python train.py --n_layer=9 --d_model=224 --n_head=4 --n_kv_head=4 --head_dim=64 --d_mlp=896 --vocab_size=8192 --activation="relu" --norm="layernorm" --norm_place="pre" --norm_eps=1e-06 --positions="learned+rope" --rope_base=10000.0 --rope_fraction=1.0 --qk_norm=false --attn_scale=0.125 --bias="none" --tie_embeddings=false --parallel_block=false --init="uniform" --init_std_qkv=0.0389 --init_std_o=0.00858 --init_std_up=0.0389 --init_std_down=0.00458 --optimizer="adamw" --lr=0.00114 --beta1=0.95 --beta2=0.99 --weight_decay=0.073 --lr_head=0.00545 --grad_clip=1.0 --warmup_steps=338 --schedule="wsd" --decay_fraction=0.855 --decay_shape="linear" --final_lr_fraction=0.02 --batch_tokens=[8192, 16384, 24576] --seq_len=1024 --doc_mask=false --z_loss=0.0001 --train_tokens=140000000 --steps=8856 --dataset="wikipedia_en"
Each number is 200 + 40 x the weight over its row's rms, rounded and kept within 0 to 999. Layers, rows and columns count from 0. The size before them is the row's rms in percent of the matrix's.

# layer 5 MLP down, 224x896, rms 0.0733, rows 0-108, columns 832-895
101,233,296,206,218,197,143,129,199,148,180,241,209,163,197,186,205,169,186,194,148,195,176,152,196,300,230,166,184,182,179,273,232,221,181,231,95,115,165,222,302,135,192,197,196,197,214,252,189,177,194,138,206,204,207,220,181,168,166,239,221,187,197,93,199
102,148,198,128,207,212,250,228,123,172,208,143,245,217,217,127,195,217,215,216,208,183,197,169,212,220,139,208,234,173,231,213,266,211,90,203,223,282,246,232,176,199,197,243,221,218,238,152,181,197,202,204,284,181,207,212,255,137,217,205,247,161,174,137,192
099,191,183,269,219,200,254,143,176,218,258,157,189,241,173,275,190,151,159,246,167,256,199,217,222,175,171,230,194,215,230,244,184,232,272,235,173,213,186,242,132,230,157,145,233,250,219,223,205,225,160,273,233,180,211,173,267,216,171,180,285,219,215,217,190
100,222,268,289,215,202,175,223,249,189,218,130,205,226,195,250,197,215,214,235,233,148,143,161,203,183,224,181,196,248,225,117,172,158,275,188,245,250,179,190,290,156,144,292,200,196,192,209,199,173,184,265,180,195,189,264,151,210,237,226,237,171,250,269,196
105,193,205,169,185,230,240,149,201,208,332,263,151,163,180,239,202,155,246,228,205,195,196,233,198,191,219,233,183,240,186,196,216,185,159,181,181,134,225,218,248,213,205,185,212,211,204,179,187,159,188,243,217,175,206,117,219,242,142,247,223,237,216,166,192
097,216,159,123,209,232,211,177,252,213,195,186,210,233,181,260,191,167,197,265,179,170,137,183,199,208,230,249,255,213,187,224,193,129,223,166,203,158,278,231,156,163,277,190,213,239,195,219,200,212,306,194,184,170,207,126,130,178,199,127,165,192,194,224,176
100,258,186,183,192,254,188,157,271,182,163,222,96,202,227,230,196,238,204,244,201,201,209,171,189,175,157,174,210,234,148,201,224,187,212,161,195,188,180,221,194,217,261,153,203,126,191,252,195,254,194,195,233,212,207,210,269,248,179,183,202,249,142,209,277
101,227,240,139,218,174,235,182,198,214,271,257,195,208,172,143,203,217,229,252,205,202,209,86,204,192,260,169,197,200,163,258,186,222,163,218,155,260,184,229,262,249,199,225,164,258,215,218,206,247,176,221,192,146,229,265,255,263,122,167,215,224,194,186,201
099,193,246,247,202,194,196,299,197,218,285,172,207,142,228,203,201,216,236,158,136,203,225,244,202,170,158,210,183,147,220,179,192,226,183,162,191,183,204,225,190,127,160,236,298,145,196,210,216,201,146,205,240,253,179,204,200,157,193,194,220,164,270,202,233
101,248,137,170,219,235,187,201,254,113,197,152,177,272,197,161,201,165,212,271,203,199,158,162,206,275,204,230,220,214,163,203,191,185,319,271,183,179,151,189,245,196,203,127,118,163,198,181,205,182,220,167,186,240,179,214,239,141,177,190,186,222,229,225,194
104,245,152,224,198,149,217,215,172,256,193,208,234,197,171,196,199,239,158,73,196,220,181,227,203,208,265,219,211,282,200,219,138,197,248,198,206,141,188,198,87,120,155,176,94,193,172,149,196,114,214,197,176,232,203,264,220,139,150,246,198,169,180,210,232
097,182,253,144,227,224,191,214,193,187,220,202,195,149,240,198,214,279,241,171,179,276,156,211,201,166,192,215,227,235,166,178,181,148,210,239,197,169,149,146,129,229,131,226,208,231,205,230,182,193,213,139,170,150,198,179,200,137,168,182,199,173,171,191,236
099,193,222,116,192,194,172,185,272,283,151,206,290,118,208,172,190,219,155,162,228,198,156,200,197,201,219,93,207,257,169,113,241,215,173,224,289,281,222,188,259,227,139,130,133,212,195,227,215,228,225,199,148,197,211,261,217,184,207,149,213,243,204,221,285
090,190,219,172,184,234,192,214,325,241,194,233,241,131,243,157,199,234,277,176,248,239,182,215,195,168,107,168,243,291,188,202,259,169,95,187,170,178,209,227,259,207,198,183,172,223,189,235,206,244,189,209,177,244,182,224,168,243,256,140,159,251,184,193,218
101,251,223,216,208,158,240,233,199,219,215,153,233,162,191,157,201,153,202,160,134,216,227,229,205,158,190,214,192,241,198,107,160,172,250,255,218,229,255,183,240,195,193,161,193,211,202,144,204,275,204,259,173,325,194,185,189,187,127,260,126,203,196,225,228
101,227,139,226,211,167,94,175,220,206,263,201,206,220,209,201,204,202,177,255,158,241,209,134,179,182,209,199,203,162,224,196,158,230,242,183,203,221,230,288,201,187,170,206,226,245,182,154,207,126,181,213,93,220,196,198,252,214,204,218,187,247,181,132,189
108,259,120,170,194,220,183,248,190,110,239,255,202,239,201,214,212,120,155,240,185,210,142,179,219,184,273,197,209,208,250,170,234,234,185,190,232,149,159,262,194,161,156,200,210,227,210,159,195,170,228,203,117,197,209,163,230,214,186,284,160,208,249,202,177
101,179,137,235,205,208,211,137,263,161,178,132,219,303,192,216,195,118,210,170,272,237,211,148,193,179,231,220,188,236,277,237,240,173,196,181,224,290,242,171,166,198,232,111,239,207,161,160,202,216,284,260,176,241,208,162,303,215,140,258,124,198,210,267,152
099,311,235,186,213,247,188,157,193,293,176,185,169,274,120,286,192,158,204,234,250,187,209,166,191,145,243,256,162,211,261,219,178,195,171,208,170,174,220,162,144,134,163,275,241,282,204,245,197,244,193,226,271,126,212,204,211,136,255,203,146,219,189,232,139
103,140,237,150,205,130,150,230,210,235,230,185,185,174,187,250,194,247,157,194,265,167,252,304,190,184,137,184,149,249,244,284,178,115,272,168,224,256,75,211,231,195,175,243,153,220,195,174,192,179,228,314,252,178,187,217,241,213,229,190,236,185,185,196,194
098,121,171,140,212,194,203,181,215,147,169,179,183,251,249,236,197,275,219,166,211,239,167,251,199,126,190,188,259,195,185,201,289,219,193,177,277,153,223,151,159,176,255,216,153,173,202,197,203,250,228,171,169,207,185,249,195,246,153,101,208,161,206,338,180
099,170,197,266,176,214,208,217,263,206,201,278,200,269,230,109,202,150,232,202,198,223,225,219,198,188,176,213,178,196,159,180,185,206,193,159,237,223,167,225,210,184,146,300,279,217,180,205,203,198,153,202,164,226,189,156,204,208,222,226,122,166,184,220,221
099,235,200,234,221,205,200,201,187,133,181,128,162,256,170,119,203,164,225,162,195,206,126,146,206,243,189,181,237,199,196,225,204,189,153,197,184,161,150,182,147,183,263,209,210,159,204,176,192,239,180,162,297,210,190,170,188,173,184,184,242,219,162,238,167
103,183,231,179,225,156,259,237,252,222,146,239,230,154,191,52,195,137,204,205,169,185,274,282,192,173,154,134,214,160,166,210,237,155,177,197,173,137,225,246,281,190,200,209,206,168,200,178,196,227,139,201,169,223,203,136,275,152,176,189,201,149,185,174,198
100,122,258,259,193,226,133,214,156,261,294,231,263,233,188,186,207,237,225,173,235,156,196,271,184,138,173,227,181,187,239,115,223,211,313,176,145,232,145,183,154,260,195,179,214,252,181,117,206,224,156,224,143,144,162,213,231,224,194,184,289,198,197,237,259
101,205,253,216,196,233,173,208,159,255,165,143,300,194,229,305,189,275,168,262,263,196,137,198,207,186,209,236,158,104,228,189,180,203,219,201,256,222,194,217,172,227,271,219,184,229,189,192,212,190,172,246,139,190,199,156,220,268,240,165,155,154,234,144,171
101,181,164,224,212,246,227,170,219,172,217,138,244,159,193,186,193,118,191,206,132,216,272,231,199,223,214,179,232,186,139,211,204,199,185,228,199,197,285,162,188,198,168,251,186,263,218,249,202,128,203,130,133,236,217,132,226,138,89,137,251,207,232,232,199
103,184,180,187,189,193,167,201,242,198,203,217,230,172,195,250,189,204,208,203,207,164,234,150,193,219,235,133,182,195,202,164,168,228,199,205,216,186,123,178,247,130,134,252,125,185,203,162,197,236,211,210,284,249,197,249,149,288,199,281,193,162,219,200,247
101,209,222,192,195,220,151,167,197,169,226,221,202,202,210,264,201,237,169,218,178,244,163,188,207,170,196,200,192,202,234,223,239,159,293,200,166,176,216,232,213,201,188,196,168,217,198,310,198,138,181,203,263,202,198,316,197,232,117,215,245,257,190,195,167
097,237,176,201,177,197,265,198,144,157,195,134,209,179,170,230,199,181,256,178,190,218,228,184,206,183,185,208,136,143,214,207,220,248,193,281,170,187,252,178,181,182,286,211,254,238,196,203,219,209,242,198,305,258,216,166,313,204,156,268,250,194,230,175,198
096,213,198,142,186,167,115,218,163,178,237,209,198,259,294,204,185,273,223,141,187,197,202,230,203,227,174,271,200,190,184,122,200,246,166,198,214,180,240,195,298,192,204,191,184,161,212,107,192,151,244,157,157,212,186,223,238,128,91,155,138,162,221,149,203
098,248,228,234,211,200,173,236,183,191,116,237,256,231,151,162,202,187,167,202,118,263,196,235,209,181,206,252,239,161,137,192,201,219,118,198,159,245,225,206,128,259,228,253,168,228,201,203,190,139,214,227,244,317,206,151,243,261,202,169,198,189,181,110,187
097,194,268,172,199,255,224,206,237,234,174,199,204,178,217,175,203,293,162,179,213,200,257,125,202,269,236,193,204,206,149,206,154,181,231,201,200,221,187,165,222,233,217,165,119,191,172,128,197,126,203,185,147,177,176,281,170,217,311,171,168,245,186,254,169
098,243,148,169,194,230,184,139,213,184,294,263,193,245,235,241,189,241,187,178,225,197,208,237,197,162,145,218,180,227,253,173,155,183,246,204,251,254,227,225,203,241,96,203,152,197,180,175,195,204,214,119,117,167,193,217,178,245,152,248,147,136,200,224,238
097,265,115,253,189,126,205,192,220,227,215,110,154,224,231,110,200,135,262,181,220,288,199,223,198,180,169,208,203,213,204,293,195,197,244,194,181,255,153,243,124,182,259,266,270,197,202,213,206,270,216,191,268,192,169,157,220,165,236,202,220,281,134,181,169
104,238,183,208,188,188,167,221,143,220,238,199,174,183,174,116,200,149,164,179,205,284,154,270,189,199,168,264,137,203,147,200,237,244,232,261,119,213,206,126,140,240,213,129,206,206,212,177,197,166,234,229,195,127,198,81,168,132,212,260,271,253,208,212,189
098,173,206,153,190,186,239,167,187,174,139,230,252,200,204,160,191,174,215,193,242,180,175,204,187,232,242,157,182,212,109,142,234,150,182,246,218,211,136,228,243,189,325,165,159,245,202,257,194,252,218,232,185,165,186,130,113,239,270,279,202,215,153,164,225
100,189,213,200,199,139,166,186,201,182,177,128,167,263,193,281,202,200,166,165,155,163,222,205,198,225,240,154,196,140,210,239,196,222,241,186,224,174,176,173,131,231,196,221,257,152,222,166,192,204,200,187,158,190,212,224,197,134,119,242,227,248,213,175,202
099,186,200,193,200,253,187,216,236,185,263,191,298,287,240,176,197,196,151,178,148,228,160,250,200,167,220,195,268,188,170,147,165,287,183,174,188,263,158,171,167,279,232,162,203,235,219,210,211,198,159,200,162,261,206,181,239,132,216,194,125,231,193,203,233
101,144,246,241,194,230,204,178,171,214,256,249,247,144,194,184,205,234,230,239,236,144,187,162,215,119,220,223,194,222,180,180,162,201,191,165,197,285,203,295,178,227,110,131,158,145,195,177,213,201,96,219,182,230,201,236,221,197,189,145,150,209,216,187,244
104,201,252,350,197,212,180,248,254,221,204,228,41,262,198,202,201,181,176,255,236,207,205,192,190,189,243,194,154,176,203,102,151,181,169,224,160,144,202,156,218,254,184,195,196,219,192,199,197,165,222,182,187,147,186,304,137,242,227,262,155,179,223,153,156
096,242,160,198,214,252,164,227,232,142,176,280,203,252,185,171,205,235,184,289,176,237,213,276,201,234,221,170,195,194,254,142,224,185,180,221,298,281,211,207,170,191,204,234,171,198,203,166,203,132,225,199,255,227,213,196,172,115,219,236,256,275,199,201,202
097,219,176,249,199,263,237,271,181,170,255,291,169,171,174,81,211,196,200,220,186,198,204,277,210,203,234,290,194,212,163,180,288,195,240,168,207,249,342,157,244,227,238,207,181,162,218,174,196,197,167,290,194,186,206,147,218,196,211,160,203,214,195,204,206
094,260,204,339,207,164,122,242,252,271,187,145,197,215,281,236,203,148,221,192,181,167,238,157,196,219,289,145,198,183,226,249,195,173,230,206,217,244,149,191,101,185,167,187,273,165,191,240,211,232,238,242,143,153,199,261,178,162,310,241,230,230,218,236,238
093,168,132,171,181,196,187,215,234,249,151,260,251,271,207,249,201,223,230,165,225,138,234,152,196,243,187,240,144,184,166,218,195,219,196,167,221,201,156,193,208,157,248,105,225,193,201,100,184,218,212,191,282,216,207,108,204,201,218,224,134,192,209,194,227
097,189,216,188,228,145,265,227,202,24,153,193,262,184,234,262,198,174,116,152,258,279,183,145,212,162,246,229,185,197,196,173,174,192,240,186,269,221,257,276,224,236,277,179,286,239,207,174,210,183,181,283,236,168,200,170,174,133,276,222,126,262,231,168,158
099,242,176,187,189,95,172,210,202,261,125,204,255,187,244,174,191,143,214,194,209,242,153,280,211,252,208,226,206,203,173,193,184,196,262,193,135,183,206,260,144,232,174,146,213,201,184,183,197,171,159,244,227,195,186,139,174,222,177,241,130,200,251,215,222
100,234,202,139,188,229,228,155,197,196,262,201,181,251,148,278,189,244,152,206,283,134,261,192,186,131,283,227,203,244,183,115,255,213,169,193,251,238,192,131,201,206,204,151,159,217,194,246,209,161,271,205,187,244,225,197,147,205,132,187,292,162,106,181,187
097,261,145,274,187,213,203,209,83,262,143,160,111,203,234,226,197,158,136,243,105,250,178,157,204,202,241,211,221,128,196,189,240,224,135,204,154,234,130,268,110,217,204,127,240,213,200,203,191,99,234,251,222,188,190,182,163,345,307,245,225,196,191,156,197
089,178,192,258,212,150,219,180,249,217,196,233,235,152,279,148,200,156,193,240,193,234,154,182,206,243,186,228,186,196,310,155,187,183,221,186,147,162,194,288,154,257,240,180,235,217,209,106,201,253,176,181,149,197,205,180,143,175,221,246,155,172,197,200,219
097,212,196,230,191,273,200,188,196,157,236,274,206,193,178,240,200,201,253,159,208,204,188,169,206,151,220,256,146,157,232,232,166,203,195,190,238,143,192,204,227,161,165,183,98,188,196,216,187,242,259,223,166,280,201,246,182,314,179,211,101,154,204,207,201
099,198,217,219,195,199,232,184,192,165,212,128,237,173,186,151,185,216,206,216,176,192,203,249,207,193,267,221,187,179,219,132,214,201,161,202,158,203,191,149,133,195,197,181,224,156,169,219,216,218,229,290,111,200,197,261,182,274,207,211,159,90,205,175,254
094,167,301,239,209,175,184,204,218,136,164,90,232,192,167,190,205,235,176,229,197,167,196,257,193,188,262,281,226,142,159,149,176,89,258,213,228,192,159,201,247,165,250,159,242,178,208,224,189,152,182,243,187,282,200,219,207,222,187,185,243,197,268,175,189
099,216,203,201,186,204,241,192,157,169,161,247,184,236,218,173,200,259,281,194,173,196,165,140,209,244,302,191,213,164,272,240,115,226,206,210,226,219,146,191,178,164,172,236,241,136,195,213,198,203,218,178,208,226,214,229,188,166,197,219,165,250,173,257,242
106,191,241,250,185,160,245,157,177,184,204,186,209,211,207,165,200,248,199,217,171,139,222,225,193,205,139,175,243,230,219,158,210,195,202,181,216,202,197,160,149,220,219,189,205,195,206,268,185,146,213,182,106,213,196,93,113,238,244,169,202,208,198,207,190
091,199,230,203,165,155,156,213,226,220,153,218,250,181,217,179,187,248,209,194,140,184,195,223,210,183,188,188,252,221,204,180,203,188,192,199,290,265,309,218,246,197,181,196,274,132,199,235,195,291,277,154,201,186,189,240,195,239,182,249,226,134,167,111,231
097,197,206,240,223,221,209,152,299,212,222,235,314,197,249,169,203,185,272,160,201,143,228,162,202,231,205,201,213,199,201,247,218,150,264,207,188,187,205,184,222,162,203,230,250,237,221,167,206,212,273,159,206,217,204,239,242,194,202,213,277,197,153,228,183
102,211,272,230,213,192,126,211,156,221,200,193,131,150,173,181,196,235,138,111,180,142,261,247,208,179,198,181,207,214,262,176,129,214,208,199,154,209,151,173,232,196,185,187,169,155,219,207,200,139,205,257,339,208,206,214,175,179,198,164,195,227,228,216,214
101,157,175,134,194,150,224,219,226,226,156,204,216,233,224,168,194,249,163,167,225,250,169,161,198,202,189,263,231,218,83,197,219,215,206,199,227,170,236,261,203,209,254,152,204,190,207,170,200,262,231,147,156,190,189,154,262,152,230,214,264,242,224,208,187
098,266,172,189,215,159,253,192,245,156,229,223,165,148,232,226,199,111,226,155,203,170,199,237,194,135,142,194,196,211,237,151,208,223,189,114,252,173,172,186,202,213,232,138,164,124,204,229,197,215,213,247,190,278,229,218,160,197,188,258,209,161,224,251,160
094,140,233,187,196,197,226,264,178,90,145,186,148,158,249,180,202,209,162,212,225,174,173,228,208,208,170,183,215,192,228,264,228,177,153,161,188,219,238,182,165,196,173,173,72,160,220,178,206,217,221,168,171,150,179,126,186,191,237,251,199,142,167,197,144
097,269,273,210,172,172,254,188,239,121,243,229,250,189,198,214,208,165,256,264,193,97,260,205,189,152,213,193,211,211,247,208,165,258,210,257,191,202,185,263,226,201,217,257,156,162,197,73,210,308,219,173,240,198,201,258,234,245,165,195,77,217,196,148,198
096,261,222,270,194,211,222,156,268,225,194,267,264,193,224,174,211,116,187,211,197,185,253,196,186,205,166,180,165,141,190,285,155,211,256,247,113,180,213,191,170,211,337,169,260,173,214,243,189,215,218,217,240,260,225,227,260,222,211,234,213,250,159,140,179
097,175,194,176,219,121,195,204,162,136,221,118,169,227,189,249,201,111,180,158,204,175,154,187,199,186,247,253,214,148,279,201,178,224,122,168,246,211,164,204,186,172,198,172,144,164,215,169,214,202,157,202,266,225,212,194,148,262,172,175,181,264,247,204,176
094,235,284,244,221,250,216,168,211,250,189,234,202,217,253,200,196,135,203,157,192,257,217,251,206,186,171,181,220,226,208,142,224,191,203,174,194,209,233,222,237,204,223,248,161,210,224,197,201,187,238,233,141,239,187,180,270,242,220,143,200,256,192,273,200
103,248,158,163,187,253,189,205,243,106,262,94,213,121,226,276,201,252,208,202,234,149,198,197,181,157,194,208,202,145,309,239,238,103,185,126,228,228,190,233,216,150,215,187,208,300,192,213,211,145,279,199,187,272,192,167,165,143,219,276,237,134,204,229,144
094,224,104,153,206,274,202,139,215,273,177,323,266,254,197,231,196,188,219,236,225,151,180,179,189,224,245,229,209,246,138,122,244,215,292,201,184,164,251,178,165,186,193,235,240,221,201,275,200,182,214,203,196,150,219,191,153,160,193,278,149,265,163,169,210
100,167,152,244,181,209,212,148,134,130,255,105,193,198,200,234,204,189,205,176,126,196,171,150,194,167,241,238,241,163,235,223,138,191,169,243,150,209,163,189,145,156,236,133,224,238,209,165,202,165,172,234,222,180,202,176,193,229,187,269,190,202,166,198,180
098,249,149,223,190,153,202,193,224,240,203,174,190,180,320,146,206,165,170,157,145,170,186,122,190,206,155,195,194,215,261,149,192,185,212,179,154,167,185,174,218,161,201,201,202,206,213,179,200,176,224,117,158,225,201,209,222,167,204,163,183,200,165,167,175
096,198,224,176,218,271,188,212,204,247,174,247,172,212,194,204,212,247,150,227,163,197,262,164,211,221,245,211,172,225,167,197,178,126,270,228,174,286,238,223,296,227,111,202,264,244,213,227,202,239,204,261,195,135,194,289,151,292,298,143,229,160,229,171,241
089,234,208,181,207,229,174,238,185,163,208,240,224,192,175,225,191,160,189,204,179,302,180,153,218,205,212,143,198,249,167,185,128,230,189,220,176,183,183,164,296,280,230,175,250,241,181,220,206,129,234,182,268,215,198,200,256,247,293,131,277,257,187,193,189
095,169,242,227,189,167,259,186,175,83,182,206,215,236,235,207,200,213,201,184,179,205,115,104,198,212,220,257,197,166,257,192,189,180,182,245,97,207,215,202,109,108,197,201,144,207,236,138,205,263,126,123,126,278,181,240,134,190,182,246,181,201,142,288,210
087,182,198,230,193,208,168,196,179,148,184,201,215,118,187,265,209,153,189,198,195,206,205,202,195,224,154,181,204,99,195,144,155,149,157,192,200,184,207,216,258,247,139,201,220,127,208,188,207,174,220,198,214,169,194,139,109,166,281,180,145,217,183,173,175
101,188,110,186,198,273,230,220,140,116,218,194,159,156,173,202,185,166,145,268,201,185,153,207,214,152,236,158,224,234,187,185,185,204,171,232,162,185,226,208,239,235,220,205,257,262,227,209,212,169,160,168,227,316,230,117,209,238,199,183,212,228,190,153,182
097,204,203,244,215,227,240,301,211,270,210,108,194,222,201,183,187,224,211,239,144,164,154,194,188,258,251,214,252,159,182,235,160,233,90,109,187,278,169,240,157,212,231,213,210,255,206,164,200,142,222,216,105,184,185,185,162,136,230,206,127,224,152,191,201
100,200,221,215,201,208,235,206,141,237,144,220,219,198,196,213,212,189,160,235,277,148,172,167,205,257,218,148,156,179,213,232,211,237,201,203,256,247,291,187,206,219,177,205,190,223,188,354,196,192,134,261,219,101,197,199,245,285,164,179,195,127,244,182,156
100,242,241,217,215,170,189,181,255,219,195,202,282,267,167,203,199,195,244,169,172,254,198,174,203,231,144,258,231,197,175,297,136,216,210,159,106,206,218,225,229,184,277,199,190,213,207,206,199,189,191,143,190,134,189,143,127,118,166,171,219,165,178,149,188
099,247,172,212,189,192,203,227,153,186,205,190,192,169,214,269,200,180,183,238,201,180,187,129,189,212,215,280,179,166,197,200,176,184,184,160,216,178,176,210,242,208,225,191,212,230,201,258,204,154,151,241,218,232,195,245,219,237,207,209,101,198,207,140,190
099,214,190,156,185,184,259,278,200,278,228,170,142,191,213,253,197,256,220,279,192,239,224,192,213,146,173,225,177,182,242,128,234,127,305,211,220,230,169,193,211,316,196,203,226,223,181,132,207,233,183,229,210,136,177,246,192,139,194,206,145,184,225,220,247
101,160,229,210,219,212,169,179,226,248,245,167,150,151,206,157,214,181,261,209,223,200,230,242,189,176,216,196,224,185,120,281,163,150,211,243,197,207,243,210,149,188,80,195,156,170,208,160,205,231,161,242,171,241,198,220,201,187,250,232,286,190,159,216,197
104,142,151,135,194,143,230,215,142,174,256,182,202,144,160,230,204,232,229,140,309,217,158,266,202,209,236,214,235,222,199,176,109,236,190,185,201,147,188,170,162,155,173,182,238,158,199,167,214,249,210,196,221,165,210,166,144,203,168,198,132,177,201,156,219
120,208,214,216,223,203,150,198,288,225,221,284,221,173,246,323,202,127,207,183,364,200,139,203,209,146,157,222,276,222,190,259,206,257,158,224,326,245,230,95,205,208,202,180,110,203,229,218,199,275,232,134,226,193,187,259,228,224,210,255,210,210,218,197,192
104,167,221,257,183,215,246,232,243,169,240,169,218,215,163,257,199,229,189,129,189,161,233,213,191,219,236,158,202,236,207,172,149,195,215,187,191,195,200,196,112,201,133,169,155,168,192,199,197,203,268,214,164,229,212,282,246,221,115,246,140,161,212,297,183
095,181,173,251,206,191,208,160,262,233,168,248,255,176,225,203,201,199,245,187,181,284,186,154,187,256,46,187,206,189,168,241,270,198,150,121,118,202,232,196,281,283,141,198,234,269,183,207,202,256,114,133,200,169,227,167,216,186,211,139,295,216,182,196,276
096,106,184,219,189,191,151,210,203,184,187,172,224,207,225,228,194,217,233,162,246,188,177,171,196,179,212,141,184,178,193,162,238,237,204,182,238,267,216,236,187,300,128,195,207,192,178,143,208,186,157,262,154,202,212,240,203,177,226,194,200,118,231,159,216
104,182,103,247,197,253,176,173,143,199,234,257,171,142,217,276,208,196,236,242,221,225,201,205,209,216,150,184,143,233,193,238,119,182,172,225,256,125,213,195,171,185,238,214,237,261,200,187,199,154,208,214,175,165,199,172,280,148,202,145,211,180,239,181,190
089,199,211,215,172,170,240,190,213,250,168,167,239,247,187,267,182,199,212,165,185,211,240,204,196,234,165,168,209,194,209,209,149,237,204,159,186,239,211,189,204,204,154,190,192,176,188,259,214,189,196,179,210,182,210,221,173,218,220,131,220,208,214,225,144
088,96,189,186,176,221,166,184,214,195,187,182,224,194,260,221,203,249,218,230,209,151,154,198,210,152,189,166,185,211,240,177,258,317,127,214,175,162,181,160,218,243,203,258,190,185,186,182,200,195,237,201,189,158,185,128,238,101,168,106,270,177,193,192,178
127,245,175,195,213,221,195,265,203,135,187,200,219,228,220,234,200,188,194,202,266,118,208,102,196,284,187,221,245,214,218,125,230,251,130,157,201,178,205,221,227,212,252,168,284,216,201,196,202,236,180,229,166,141,202,247,173,194,195,210,182,205,184,232,169
101,218,227,171,190,243,233,214,210,176,141,156,203,74,177,160,195,201,237,175,149,157,234,92,193,175,213,195,216,184,152,180,235,152,146,256,145,190,138,171,277,203,246,264,207,154,216,152,203,210,225,197,227,197,194,191,177,198,221,236,190,211,156,115,214
100,206,221,167,212,256,180,197,256,248,141,264,252,187,208,190,200,213,190,217,215,200,145,199,200,155,192,232,209,168,241,179,201,113,192,234,303,195,252,314,212,286,213,159,177,229,190,151,184,294,284,248,232,190,192,272,188,275,238,212,234,196,309,325,207
096,195,273,146,186,215,193,225,183,220,218,228,204,264,209,120,203,213,205,214,231,253,254,238,206,144,196,182,161,199,190,116,162,194,220,212,291,233,151,191,157,246,119,163,209,237,154,217,199,190,233,264,203,240,183,249,192,248,163,219,273,79,176,206,211
100,180,167,170,192,167,189,236,221,191,278,219,203,146,252,161,208,161,169,210,243,270,163,133,203,195,132,209,213,237,281,199,249,124,249,151,129,169,252,126,196,130,259,235,167,171,197,161,202,96,166,204,190,132,201,179,197,217,147,240,180,181,251,221,134
099,206,247,199,198,198,114,146,229,191,96,224,138,235,199,267,192,240,223,168,202,183,222,185,203,218,271,229,197,108,186,147,221,212,166,138,151,137,180,193,235,106,106,201,232,194,229,221,183,220,189,200,173,135,200,198,199,244,136,136,243,207,188,218,150
098,147,179,136,198,178,173,258,207,158,262,247,190,190,198,179,196,275,286,194,245,226,168,216,202,243,225,168,203,182,149,216,305,183,191,196,266,144,203,195,134,249,126,253,233,196,207,205,213,219,206,220,200,136,188,231,204,224,245,187,180,197,227,134,222
098,156,117,244,234,232,207,175,217,240,160,182,247,224,205,245,208,193,181,229,207,169,191,211,194,201,190,208,176,171,152,252,209,157,231,212,232,277,175,220,210,198,369,133,211,244,235,196,188,243,222,223,176,220,197,241,286,244,264,165,215,213,181,282,175
098,267,180,144,215,175,180,206,260,257,250,163,188,190,186,215,202,202,194,207,200,182,209,171,207,136,122,188,236,152,125,172,265,211,235,185,109,165,173,190,267,238,269,161,229,194,224,191,186,220,122,171,130,168,203,118,213,158,205,247,255,165,236,219,176
115,135,227,161,213,217,216,137,184,189,190,223,143,185,161,220,198,231,222,208,62,179,225,225,201,170,196,165,212,138,153,242,214,193,147,192,105,163,222,207,191,191,249,270,262,185,202,197,199,216,161,160,215,174,191,173,243,199,209,146,227,187,193,135,235
103,197,155,219,180,180,212,244,138,252,217,245,235,233,232,247,196,204,201,211,206,195,234,279,217,176,238,188,133,202,191,213,176,144,152,167,269,223,201,195,170,211,238,205,192,171,196,175,203,268,232,228,194,113,186,281,136,128,219,228,210,180,216,145,206
094,217,174,152,201,166,158,169,170,228,166,130,141,255,152,184,210,224,275,200,185,161,167,194,214,227,159,175,184,244,251,289,161,232,116,151,193,196,206,228,136,229,201,187,156,244,181,176,197,269,217,75,187,236,204,135,124,172,195,232,154,226,140,317,190
108,184,216,118,204,154,219,176,253,213,276,266,230,174,275,209,198,168,253,210,228,150,197,197,198,161,133,251,187,192,178,178,177,161,191,163,248,187,168,158,191,292,169,209,256,169,187,272,203,209,155,153,175,182,209,148,192,156,200,230,73,111,258,243,185
099,218,178,256,205,232,239,207,282,92,231,141,149,187,197,152,210,219,213,204,151,211,186,182,212,127,140,240,162,151,250,255,286,207,141,212,177,183,167,211,212,161,284,224,248,219,196,200,199,154,164,330,167,176,192,238,225,274,201,173,226,203,216,196,187
097,237,222,186,200,219,172,134,202,143,123,242,184,198,228,268,192,188,156,183,285,232,252,251,193,219,273,165,176,207,144,198,215,123,212,163,291,232,217,195,173,136,234,224,196,208,199,196,201,170,268,201,304,186,196,173,136,205,262,203,203,207,239,153,171
092,217,221,209,197,246,240,253,235,230,164,164,122,207,179,190,206,275,198,209,198,218,208,284,200,229,211,216,180,203,226,130,225,233,335,244,249,218,203,245,319,210,227,136,211,244,192,214,201,269,225,276,192,146,197,231,181,179,49,107,132,152,181,163,250
103,136,227,260,205,151,187,206,160,203,255,153,305,187,214,297,202,276,177,189,272,198,229,243,188,202,130,192,235,198,173,241,186,142,186,219,243,200,136,227,306,173,241,247,135,229,223,157,200,217,242,190,306,167,202,139,257,209,210,237,178,143,257,209,206
098,216,186,195,189,211,207,191,174,208,198,196,160,201,180,227,194,205,230,244,155,252,171,174,204,189,163,133,217,239,221,238,185,251,141,219,150,166,220,173,112,240,210,170,176,199,189,223,204,221,209,113,195,184,215,167,239,84,242,175,212,204,124,150,191
099,141,214,171,197,200,140,166,162,237,249,164,161,190,182,141,205,288,267,156,178,159,156,182,201,194,201,248,217,203,182,161,185,237,210,205,172,120,138,113,179,266,150,273,200,234,199,233,199,184,229,144,206,205,184,238,219,203,190,102,108,184,213,220,200
104,256,99,232,187,150,272,236,238,189,159,182,252,242,183,202,200,147,131,233,180,203,183,222,191,233,138,204,211,209,289,270,143,210,197,155,221,291,200,226,256,154,232,190,184,183,191,163,208,217,224,178,169,198,190,173,229,169,268,263,208,261,164,217,142
098,190,227,208,164,248,267,202,203,203,116,126,226,197,280,245,201,160,164,258,176,145,221,165,202,255,168,196,178,212,175,231,231,164,197,195,234,174,221,220,205,212,181,200,161,255,217,225,184,192,242,274,223,199,203,259,175,212,201,134,191,169,165,216,220